Weights of a small GPT-style language model, trained from scratch on English Wikipedia: embeddings untied during training.
Each number is 128 + 24 x the weight over its row's rms, rounded and kept within 0 to 255. Layers, rows and columns count from 0. Numbers have three digits each. The size before them is the row's rms in percent of the matrix's.

# layer 6 MLP down (transposed), 1024x256, rms 0.0811, rows 852-864, columns 0-255
096:115124172138102116134070130137144147162114140142134117124169101066126118172160141103156135109157106143143153134111185198104109112183106103153130119128162113094092144135114129111107117106151117141131107107129152137103092114097163120098078145155129141146085130123107165156156150127157120093120146162133102158177117115094159121090117123132152120140092140152158149118122121210132132121103159101136134091115146145131134150127161110159115118147140157075132094092167103123117127065140144093146126143148150132153133103138129075167125135173109097158124094115129172144114144115111130108127140137121125115147177132120118169109117107137134143136122138134133161102124131104092183109147103098101138142145130125122121150080117114146136125115121103139140121112102102123133117123082138
093:140152144113156161126132156153127111170137142126102131136158073115124136138135129127114100145117125104109152138123136161117177121144130136158107157104129186130150070132135113135068124149159118131098100143130142106122160100161158137137119137107123100098139124124104181099108142146097173120079134145108131137148099143131153138123144121099121137113122146103117117132147116129136122103111140135142127105096163129114089147128138110145130149107118073110102077149107146159124117106155126098107142159096154111137154111102154145111151127137122115121170128103108118131124154126101149136143134133135117112117138117104117130116145123136129113111132125011159146137125130138136107120112148139113104128255104160108148112138107123119155121121125128139117141142122140075106110130111147
118:119126132129115096122101099136130136123149129143092131122103142118115084095128113124101089096191172121104112089096134135102140107113137121138164111139155160132120124084131104146163176126096121138135179127121152151122128111170170146098112084116104137166199136162098124110135083134136114136124090149157178147138110136127181156141144131110136125114122122106127120133095145060123126141138113123113142102160100094092103138175134147131122131110159132115171100144143128112146119115144181127130114132112151152147107117106136172148151132064169123131125115135121117129141138114067129117089149110061152115122129148139105171089153115112164129120160139120114099127082123130143160119128089175133116129085111128144134118123127132154092125174131133098129154108152165162161139155117128
095:116167128119127100102185053122122137130156155136135104121136121143135122137101197183098113116148117139156155131117139164106166132163182102087125104112128131112136096134129107110130096142130130158125155088122096128117134124116094138150122120119142089136125134099136120135086123124130090123064126080144177131110109087142133139097152162112103115117144156116165137150147157139151151157165152131160134112132158176124104139117122119148081094090143116124110105094121129102102138111121143120179143159128128145145096119132149130112108100138162112125165152161130113121142137127123102142104111125120132079139122129172109142126147142130120113124101169111192094089125141135139121131149177119122131144237091123119139127138117104149125155123162105120110088106118140126127095113135139
097:109123111155170121132137139098129134120098133117149155106123121127120119127140103128127125118141104141115125109125166173154153138139111153061114123160134161114114119102139113141128105093158124090148106136089111131151128165144119125133131157174110135100093155169130121133158140108158166120096141086095089105118108161118109116130137134115091115149139120101130172105157089115136119163137152151114141140112130116160137137123128121091132091087138082138144104085144127138084180114122159133194093130108149111120099124132139149102084124164061124108140136131127134114139083117149075106104143156088172125112136118173132131155104161153134124106117088134093147170097148136144135200100153127118117135157115099132147123115094159150151140101126133125156150139134104196107143136158177
108:144136141095124133159152149107142060116156158139140144133124181154122126098088127120171145083163123126161139132070118132131166075105100133142157159126126160114105110103097143118156095154089097134148136112116170120164139146112173146132151110123118134113125116126126112165132121118140107140130148164162167117140088137143104120147083121139099122168124152115134106132172105144136129123091169182133116123089093119086133139145119118116129100111145128122158139115103149152140102128125164163094148130165113112148102150164141095108129160151128182120122137109104153133123067163138119117150151108093116117117147097119116120124140119158136124117081197129108148136111137171130124094117084099111117129103141163075151107093155132091078166138118096118146110143132113118134091127115140
107:123143123144142133154100132116097129086110122094117152112127131113114172128112128134141136169161120125118154093094166135145111097107136098133169132130097141157111145123130112150122141139122119129108111104156164122111081117103115146117150121144130137097116094108154151144124133171139146194113118157138095123110141077106162159138106145157066128065090132118098162096100065119120110120145133133147213145150158139120165126147142138104173134118141113057150139141152137114145125115124149110138129138124121105135149136121090140151135079125117095119127136129134139135174108092139141183124154139104138136104140094144110145150141102083138115101146133168134118088113111140150099124138127153130074129039109128128124142118138132118147137106112142158147152133134193149132091145131159
103:149099128131113115104129119152121160143107138113135181192160104129127143165149144145177149103136157132107077105136129135125129168111112091102143149137167110095140160172130146149132109129166109135128152122117140151134076131143116134161111139140162136124141161098141129140139158099103170109098127103110180102150122133139116139098125091114081145174140170146080156131110096107116109147152165114100118106128142125134135170114161093122153143128117101105131115103085152113118126144121203133168103080105114155097100102113139134114134162112135119108128138128086124100070133156174129107137108176143127131068094098125153113114127151095140154132117127121102144100115103119128135115160115152158114160118122100124164121125132135165115126130100095138162084164132120119087129140146171
096:123086133102147082134108108145122098135111139125139111155130150103122133111114102126119144129123143123138170096116127130124110090130130139114121123114097115089084147143103085155125130113144115136173137156122132096123132148142118082142148155159140168116157164147139088136132121123150129137093087146154143076123131111136144136103127129135113145131122187128145156136104088132138245153122140122158160138103132148146156129147098123130121084119149121133118061167135116154087098167148106164111123161149104140097141133109133173113105139107102154146118133129107169129136138111162119120141124124153092141142143160102120135113202128128147102103138158147121173164116087142136123079112121148157143149190103130111117106092118157154165127146094129134097133084126118087133133105101139
102:135110160168145135138153137137119127134125097123132104147170153138108135068134166132100110135136147120114135130156143169150112119115154117154161090166102146131140138111125101106110120154134081145135150149128147108161111100129115131144165086137136108167111135117093138135113144165103096129114146136115142097128144135139109138115092126146145130133103107129116114103115131142136143144148154107120166170084137131135137102086109073110140111123158103127122148100091089144125099101104105151166148080138117146111097095143176136149085156077128131091099167138116107094097107150141172130151139143200118170104107111163135152107122199135126196126102133116156139097156120127162116156150111098096175111140106074106131169112138114128151101121138094135159143127131107118085133129156133
120:137132083105117120098123156107164120101128186110135154121103138102112159097120131121133138123117139090096136144087134065112139143126156136105112127123110112120132137169130146159180105111167127156181165099123144156143116094146063105159106105158163129121105100161083136130132114092117155122137126132113149112132129156121182125155103147108129134145161154133121147116122119174094140135118168137151132134141145119120173139136141146161102104112102133102112143101155121101140069117077138124103111157130133100104140085141136137125129174107121119121103111143126119135126120128143141089129078101130113162120104116151180132164126110149161156146144140125128130178138143136131156127111125173171116144106080103105094114142119101185070137143133134085138171133158126086147123169147098
103:121120153104139130139138141141145138158147127113135153081126142122091113151092126149160131094110153147110110166158100135090129099126171157109098183135148119134156131132124143096116139151150131174085146096105127125164128118109070092105136144146088188158102096113159084115124155131156140127138154156140126164117131125127113149085109132131108141108111079093177138112149136118105109135124135132141149145113195108146157153110125142156130163127147105140111146133080114140136150114172155100089107080138139125129097163164151106091155127101140149098140119106158158109093132135101138107140143111163159082114135101097098109141143107140135158170171135093116159119170129130125083138111145119117099114093088132151147137166121123111110116117082088139171141134161122127111109138095139
104:128153158129120099150134092126117172126125117133140063181096155135111115130146150128103115152150135076146112113130104155108099162151139156159160118161131157136083127126072123085100116100069150091159112123140096096112129140161183157108147108088121163116159125141120157144151134122087146096123128127151125125110113150110094119129119109144104147108080098119146148087154118119134146137154111191139131169123088131146085137119143116116172125147096123125180099100108148142131124126118154122138164138109118099156143092147129139125121133171170144139120138109175131115153161132148173121090087117100136108100107148124109118133149115106140143155088114108112117131084126144111096127112131120124168166093092150144114089143157106158151117146123141101094116140147183137124113153133123
# layer 6 MLP up, 1024x256, rms 0.0941, rows 853-865, columns 0-255
088:130114149143127112142128151104117121112118159107159139101118130109107151093110157158141133138148132155130112112135093096106102116159115179134123117126118146133126156129120138168132084126112123139091159119119140162130084102146109077112115072146161132140105097104124143155139119086125153103134135096102120173111132128145118109148151118119157156096108090107142119134132094129109114114165104099172110120137150123117138130126167173158131134140126094184139189117146109139114101138128110106136105103112095132171146089148170114112111148103126107094122144099090111148084117114144132135117157112196129154146170127099143119112126102130140075130088156122093080164087138120209161123145100159165143105142139076086155139131145142134139096152165152100150133113134090113150145124131120
127:105105118156124124130080149157161131114147152125121152175131138126096134130116111086147160134120167116133106159124118122118115105114137091140080141099126138153124159112107160126124073090111133139153140158116143139155152120067109168064100127091143124139113081136133134096138076108089111144146149132110100151110153145128116095087159111135184122155115158092153154110152096161123099121181109139113128150165138116114125104130126153126125147102169117135158144168132108148149141151156133144134154090152122086116144105128125128175130150088117130168124095127102134145128140133135127118106112119129164133157152188137105139075135112122126150109117124121110078103089095086130109096095171138133105119106121105156155128138134082140143125147145143158118137106154142147177169134169158
094:134100125194113120148132128131134143162134108088134103183099143144073176106138115114158143128144136144136161129106139160114127137130151148130149081133131137139062165150114108141149114137153126145118135104147135168121129135136076125115154125115105102136114113161143103087061135118137138108127131148145132136127092120145127103082181125138142149145146095126130103120129124093116146125150132120127101107145177118114134082133142135122121120158157145119110124100106085100122106164114117119134156118109108112101135106110107135113136138119146098076122133105121124114088146126124092109102178177121166119119146106183131138140128079094115155140123169134145150083111141079126181124134139167141154122134158110103127129134127147167100086136184101119138098121082119127124110079204141
095:091123098114116145131141130129140123111157121098144156114151141136096113175160048126178104122129153145144129089135116071104129146152150102145119146146111140105117160114171115133148145101101151106131138154159137138153100151083143115102150104131150155149092139117166162158125152186123190137129168124157107094165088150121119160154141142128101157095114138113135122176152142096109114086150125130144131108117111124152149118118146095172131113103099101153157142161107133151099104189147133137093108127110113088107096108160135173133175114100113157112144093138097136167063097124150104155080146093142066150149122096138152131153102144089125139119113127110088135144147122121153137149122128130166113132121128120138105140121122126135128130135117134140099132117128127165123118121159131
112:138094115151095172141156147163088125133168084131131106145098160139133121098101142147097142146108155111148140124140123123151156096147125107130117154156109141158128138175100138161100083153138102105138147124119150108162082148129095143099167089161096123129083053115144126123142129149108061111119126163090112143170155182121115158149119146126154147158136132090105120122126168110152129066129173164130134116128114068089179132120111144106119133137149111120129139171133164145143140100105126122095159135129151095150103102149124116169115134094113130128114118128098136120115096147102159132142100120098113129126153120085128125165136143147118117105124163137143134142107096118169177081126121159118131098119142151138152119126169134119147155154175133109102152120132108142157105124138100
115:128137105146103163111135163121120121136155174141133105137117139102153135120089116056128121104128129115180091162132132128151175086155134147133110115167087137134158125177104112108129088109085142133105128125174204102132133124121116148125139131157145113123109144122135155111134147146084090142131141147110108130123121130164118124161128113120109140095153138136096095177103164104121122078171120135180116130104146076100123143123130170149089183130119133121143119122117166124121108127145137103104148133132082127107131144100131064120112133131163126113107128142094110129098150105153108117099127148133145140155107146102153154189131133087154107116103113150113128131143151151132167135125156143161141116113157158088139141107196078112160111108157126084106118130113115111131144126158152
104:123092163139081127114107130158115118121139141101138119175147181147105117152117137116132124102100134109142135154156141123112094116139154098146105122171145110135103125082117137104132149167096185152109121104204120141152167137089107143127111139106125140185119175134103150113138144118149126115129124127127164154113139121164145099115105159107119140115179092131094142133104141089120081133155111140085123118172129118158131122134139123169109140183147124166163120099113101142142056118135145135141121095115116095091169135121116125116095148148144121135104121167085148174095122122090132136112177136103171118118132120129141141118166122103152135135117134134166132103076112114119184128123159144123126127126134111106167146145148148163164103156158118122109131133095116107098120094154090
099:178111144118150134098084131121125170143131144112134128093136111161104130079153146111160115132134132166161171101094106090182100085121135112141110120110108141138134168149127147135142112117116139157154169112132139118106141126157097113106115145126145114157150123135150143097081150136153123157140061162115137095122124127147137105130098181143147121133120127117110135149098133161101114088127123093150124111126120119106108089144202157152093103139158134151113129116129112152116113123174127143120092090128093163100127126140114123121111182172140156126119117128121102069076143154127139088145097132121127179112121140153118080096160129138117098120076163134151058112107127177166127132105152119128166138135129099119114145150147134143130137097144120109134178119125127138168145114136126
100:135144164153129140129125105122123123167133140132144119141084164124087118114154131147163150171102157138155154085092111091159148142105130137140128105086132135174102131124098119128127109128134086105109119137080137130113088141079114106119146143133082104143101159114135171123126100115107132125149133137139139108074141169126117138157142069161089174113126116117129161160125121143122134066161108139154114163117150128138126149130119119153137106128137118123133140114134163161130144147126076176106118165092131117159109127099119124129140133128126160137160131166091144149133102137082153088108106103196146093129122106141150186149096149108172075118117129140074158153120101132101091119108137169148165140114117140152130107083125104108134165090143154121149124159106135149117128125136156
116:149142085110112130110144138133133169111097117137134148103129169130141118121128155066150122127131145164126174080154119118148117091134151126118117185132089177126118160155126098089089086114109132157106124140171134136157146090157150125153129104127151128134094129123126127101099134107156151149160143117130118137125146132199135089135135117118175129096143124131096133162154108074101115100135133101144106136147177130118098091119113110132098119188141079124141147131124140133134096132117164147139129155153129158121121130110170147191075136093166158084144147143121153118112127112102165111094139136158153147098081148139148129153161149169099091091099135141128101115129118136122165124119135138165125085093166127152150134146153086153113143123128110110125142100116161115113112119141139
106:192108153093108140108079171118133165154144153070137164156141116098148091104103132138169144090128131122108118156151125136178141086135101174159155114135109135105119120133117092111110128145087154124136132137139130164126132146145094123090152116186172131135115106143123099117153143148096094150120158097131095152108138108124124154092103134147099162105150107067138131145127117069149115123127146095136148091144113115058129124147151137155110138098146116170152105100127131142158119150125119139147120120144117121127113121136132123147105154105145123140129130114139130149075136070112128120076131162136123124124119132156110118189126115107134151140133140103097116096123132133153171147141159160136116136118141093139175156144143142171173091149163162136163087125138101131141168134115145
105:123131134137088152113101093112142151104181085147158096075125182128122124111102132135159131128113119135129151123167131111113135121161130123133126120157109092125126154150086121104161126130101182183155134112135134108105153130118134113109111104135132142148110144103147115137134148128094155098126174110085121148134104129149151120152087087140114137122123117169136153148169145137113132133104160119139111142150124139113170111093107130134124151136092121138145141137146140098172112132089183164051157118127133078167084106118102163123109089132128124138095133105090103108107078145164163150096107120098154135138113114167109133152154146113158120110150127123080156095108104134151089159139164139102102136104111160139132126129166120151124132150091121096123088142147165171099148159152110
105:121122134124133089058133147123144119121107106107139132132139140108114124123100116138145112161139142154126144133077066106156093113133129136106118136143116186142135143136118131104133127115135150143145214114107204137118150175134120123110141137115158093145101109120144179153141117175125134129114156100162109139152117172153161145102132130140074115134130111118130130150153103109120131121130137086130123090162116145121099159089153128130128131116112137088149130122091127133127076164094129102077136121137136126155103128118126137157131106096056148127092069094121124093143148136126144132106102133139089120131149085125134123165094161157111153125157074141103113151148122132120194139112128129151152143116105101109144149120122109122132137114142194111155171142139163167126112121145127